Weights of a small GPT-style language model, trained from scratch on English Wikipedia: width 224.
Each number is 128 + 24 x the weight over its row's rms, rounded and kept within 0 to 255. Layers, rows and columns count from 0. Numbers have three digits each. The size before them is the row's rms in percent of the matrix's.

# layer 2 attention output, 224x256, rms 0.0687, rows 148-223, columns 64-127
095:182069133112144055103198168085134097115091095157117110145108116124143174108101122114119156125092165135140095126118124118145133128159118132151114134134140121141177102114166123093144117089117134
138:114116155169066179136151107174063155147140137109094169106129124113148070125162138130148138087131118116114133093135134116172145152120122114157150133111116122125113100094154107113081146141117106
097:161074144124112112156102104127162101106141134199110166134129148123130148141113137117124135104116141139118153135109117144158166150159100097140156134153148124158121127140150167072109144168105117
192:169148106130176100118147188096146163107127051187120137175169105151183167105054121168149127112106142161125109109159121119146134178126126158123076150102142123081144145173139100150178135135193128
093:141101120109118148152119125125136130087178107151129105153118170121158168117102152172135127130073150178102132142087173094108132166131120162097120144158130133188068130118114129087161114115093135
107:107101109115145103105167139115146157137109111115172142125119095163155148134109136126138135142101133145141112054118111122139163131136121139152091134139171095113134135134146113161158143118106137
100:163123147130106086119174144109109124111124114185122155109165105128152089135122138127113095142131154156108136107097086110115116113096094139188129161129148098118172113138128159044123142120133162
122:154126137111132121142144175125147075078139124136093140157139137082147111150158106141138162153117085145093173127121132164100114126091120112149127174144156115150128116174157157089114164078103142
098:134143137180101121102132140152161148130141149128128176116146120118137121129146144147144150111114129106145123097103141100124115132129103131138127143129136147114087096142130107123124155144124114
090:118101170109158151159115153133180105094088114142121123118127122046126123164119117134135107156126094178110139078132146168151144104089137088097104145114137121144113122129129134092134151097095142
096:158167128119121108145118133108115110111111124111172123081129117119071102130127160118105106093120162064099108150142084106151165105152092119122113094090104146102155098140147121116141142123194122
120:140122123134126168169116117133087096164086164119125141145117129101052137097157128127116137095146109113139142148115151139121091126152160124111176085142065120123069139154089107133107125103106081
095:181117128146165132106163166123143109130142102172129120118075139132115145150066145097114114125122118157115080140077143110126091127161123146109129114121111115146125194122133147123120121134116096
086:135037160102112121125165106122110114154135118148141078139110126156109126118146154154154124095163167130143082130092130122175111124176122137111148122108075061115107129075180146130113125150164094
107:141135102135153124133099080097149143123150109136120111087155143127095147122090135158119104180111144130131136154070124144147132123137095115102123124147085113111132147118113138118141146169124158
096:180111098121118124149124142114130083127140147147117142114121125134082139136111155084095120085115157094111058139106173118112120117155103152096126111160104095136118159103106128148170123122131084
138:159100143123139152151141132113129102112099133125127080158148134052083165156137132166123129153081079140125157149124176114105074069156132123125146110128122149125138136137120122105113094079098101
107:108081144089155184154100118155139104108118120132109110141105164099126135133119127164169138172146124188124179131115117152145094136137120111104094144146093113180089140108132102090106137163110130
106:149123149117115112103180136124109082114091115146136153150122088153110119141156140082166128111135105105123113115091148146116126126117111132148155147090142115123109111113147108108105098122131085
093:156137153193111107079144140148145181126111091140133178152127119140118114170113142146118160140122132097110113116096132139174115158125096131159163131063166143154115145095133144111092103174129139
089:148129151121094086108132146190140129148108118189104116119108140127145165123100144105136120130078170117172137124125128138119170159139085136147091139164169121179163134124122137115130151151130133
111:138072115081179116129093151115142049146138111141102122123082148120105174137108117116124111120135142125140132153118115144143139110149157119122123105124084177136145185159157109092163116133138137
078:095104168113140127130130147145169138116162163152150091115110141119178133161109101162094137176134106163165135124098141142137103101085171149130096175182157150139122168130122112153142138103129146
128:155141140175168153124128141137123128112156099135107104132127128157132137115082159147106125102084151128131103143131202149091116134159112190110153116116126168099118186084093110160158048113115122
097:125136104077158101088095115102125105142109136149105155168139108172121124117152092090141112110157130106134125146147129116106088130140178152108150130122123148128155128163121093130134166148164096
097:070120109108149122130136131112138119126093130135122157142178116130131123132168134129129108155144100153118136114123116136092098112113119118162162095160086126144137127113131134128130104144155138
108:132178168134091083121135151087101114139091126132080164109166115153132113135139136087114152112124112096144158136182146116112131113134121111144120101115174155103189094172129127157136123072149133
092:099118136149112099112120111086136120142100101153176156112132119121114126156173115121137105075147135147148133155154074093154158106139102098116111147077107151128144125100168128160115164165173124
086:148111145103129140135106129111123113143180108190117160138126132159135126146103133141134133134098123141100147132109134126133092138133151122098127119175125098122129145141131127126148106122123082
093:089145117114168136127144106139115106166140170084129123127138195113121135133108086151124120179138099097147136135098164131126100134133157114104132110144092106112107121169120105123145115118141077
101:139117095134138066117149172085139113122118112129188123152156099101107138090120154143113152147147137142126128122147140085118126108159091141148099115122142092115160078148115111176140120092151082
089:139123097176168097144143133095145134150116125090171125134118108130091151080120141127116120082144152102140133163155079109140136118151115133155133093082135155099138165118107112172162122104141139
100:137122137122118147106140124169155122117118125140136154079132123143142112155147135098132098132113104145121115120090091129196134138103129092122110176109127113164108110125155122074108178142144122
094:135171125131130127116114135122160155122123106143156171147159110155146097135145127124127116126126135119143159109141094101135120108110073142119125145098161117118172098156135074122126164167155141
092:098190156109144151105097127096087135198149139121064116103137146138141133120128111144126120115130118113143120136153194122122124100130133136144166092189123138099162114153112121156155085129134079
086:122129154121137118132132111098151120077138089157110134127168140129162116169102112182130143169136142132086141127137102139115111129091143115132101132108129160130109111141141126090126160153124170
089:162106141160138171109121099142124125139124108114154110126104107085078090134136138136137141136124122117073095117136136134165132096145126123130120122072086155133127150064102105126106131111095130
108:188118142156114136117159147135111126134123131123154099111121099124157097154127143114104110136107115156143117116110115105132106117127131143132111128107123121149116113125116100093106131113089132
098:136136087110128110145072131169168135109122119196144172137126098162089175156148113116093125099142100124146131144113125090096136159133117119130112104139109121139104115142106083125123151128157102
092:153076180095105136105155120146116127142126123159153092104119104151156119155112157118140097122114132157114084095105160111167140107172128132140115078108130166119140107103150121089119081141095067
100:128087089118149112126102125133106127147125117142108071121141140166120180060079154151141126117095131125190110132172163114163174173169118139122087125173142121133195142128124121167142101140212086
119:113145118113125133126063086129132133142135161098123173108137152142111104108119118118123126146168164101131108130140124168139128148106109133124146131152105149148097126098114141142123137158131175
093:072134132102138075064130147115110135118130128093154139138093114197136105099181121105121122121199173130127112136114084121125128103121100187144105143126159107131160116131163134143149127112176134
099:161120133127130119125102110141133104145107149113110103139116128109107137128134122125119131110153138140144127145116148127141115113126112118134108098089118132103137115137092117134137138110095129
098:102155108134140124119064098155119103118158129107119145109104105107151148114121151105173108112104118119150126154146119119113141159130136134120118152158133164120140130134173134107160168118159133
085:128170132151126167172121129142113131113106120132147202145133127104117064133131172159079143129157123113090155090156111113094122153131139145125136129088121088137101151147087107134110153109104151
098:136160152143126131118089124138111160123106136166104115116100140143109136115107118155155136125115139099151117151116167152132171127129116186104120126108112123137113169140138119146101163164133108
101:110177141095146094094132174102130171123118130125084138127144138175142140111091134153087137123169153142141122088127126152148131104140130109153118105141110133110108142134121089185124076133153159
092:144131149093138120124125149154116127141115125119070124127108166158146162143085166126113100121094164191173124119115161174142162135087108093120105134158154156147148136132121106145155103135122174
109:131138130133135141138150124122111108093150089141128146164165068115131132161139111143116134137104120131098112137143139109116081152109141094131126137125120139102119111073100124137118114086160147
071:100130180173110124134128144138123122110150125107113114092096129096121115115145169113126137156132105125138169105119103115148110100100129090138085100099125117095163133101190111123129137115136135
085:124097132105109134117136160143122148129149132079141132093102136143122072129145148123118139130168141137123113099130099137139187127135075120158123146124092098137129116124158157120130145127137122
090:108137160150130177132126166165123135135159145137131082104149107104156107128160128121152131184138120161104121090120147147127131114081116122140092128138120169122135095070085132144116124098125138
091:124112111092171085092109158133129128161177099126139097161127103110147190058096172086187102092132153121181145145120125103103144103194117133126088096151152157089142116151139119162146159106158110
081:118166097172150139080136148189157130122091115124145181141124090126125110137147129156101123158113112111137127119110118095103111106108089155157144137103184116158136129150105106114142164167128133
092:118121113114177141149108146117139125139120092100137096134090122107133135073076142150119153120113091110119131122151140153083114123151150169133131120129137127102132128129108134115164154105091151
084:115143128138170118117156150115163159098114128139115128146152098106159133156129126118165101186129088167117167098144127108147148120099113114187103135077150119128137144156148139121099132083113152
082:153127111116146081134126100105111092146122131082130105155098125127104162085126139120080120096127170148186136133145103108120118078169167134098156117157136129141148127155112117106164125132096182
094:175104169165099112155161169125099167141133085174130130118184123111138087139094137172081162149121110182116162103134119125140113157097117142168145130123122081127155165141099153083136104124126153
090:138108148135129130170155116156142060149125095150116126157135148125110167103121152120151122137117161100156145123104104126171153145144098103125118162098112103101073132101176161102103122128123115
102:157087123141154145153117133101115090140123108180102133155137119086108139132128140127145124125078103154123095134112148130147103095148143111123159092125109149116139133085120101107100107086116092
116:113096075115182146168133110086119116099127098138165110146167128129094165168131051157103129171144099166116158152134133129118080134080171129087122110137071068124140154150098129105167129110118156
096:113142126182102129102094106134102131100152103116151173119143133138143087116148122161139145114115138105100164121153117121143144138078123142114155166097133123144145095131136140100133170152125167
101:149095123129178099130130132118159148089138085170157130162163121136118138126097125165125133140106112164079129119123119086152112109094153108100100109095091112128098145165146110112123153113131112
091:132142153111148141082088132152177151152158127153124149137098117143181143148129137104131110109110112124139108172158142116136147131134121126126102126117177133122153125144117081110174152132149087
094:136156135166091114090143122112131129113104135063173133111125066082123104110153176129155129100130128107152139084139096139136147099148114159168126165096167153108141104123151158128137182125153177
076:131146134123110099154141153140153106100137089136150129101134102138167117112110158085136122159112164097123125115100158138156164130100119133136122172093155125139145083103175139105095149151104169
094:136157161105097153179141113150085098166166109159145135146136113153122143159168125150134089129121100109112107119136167078132085128152096120107155098120080094112084117101165123110107130111168051
101:177102121105163082109150193114140140122105073171120118128123135192111183181092126110098146081111147145133118116101168076148170146176103123124101073125156117109125124184147094125166122100147103
087:122112119092124145122137160111153117156103141098180114108118114125132139157121160077118115101149119123138109138093119115088111100124161113093147125130156131165087117117145154140146121118089110
080:145166135169121151151129107107111121140172127122143167118145084116090104142152110140114102129164141080096115126124132102160131110075146101134144149103104099086082104077143150161093113111139120
090:133087143119135112106128092113135103097127117122144159116136151138099098136149137180147091146129146149084137097114064135165140116126062102159122126104085135158122129104164165099111141142141174
098:117140120144134108124110131119093149147157118139156126107134096130146121102096155118148141100114138120145143122163117095124159115150125155157096105116165159089158166140118121152162114145145123
099:161130125150118141140156134109099117174137125103128138137153107106104141131159135127169105130098153178121135113172096111161115102138122138099146132141128116098111108093139140166094135140127117
088:153124108149130151126122151115105146167135135138171156132107124120089104122102139133097102102136135180089086131068128117122103130140159156092161148172067114141095143135086111132112122175081114
097:120111145105135109117102114140160116112172138134137107121111131109185178121078158158158151125054163164136098154122148121116142136117088141116111173167156150119120126128167149123170099122154121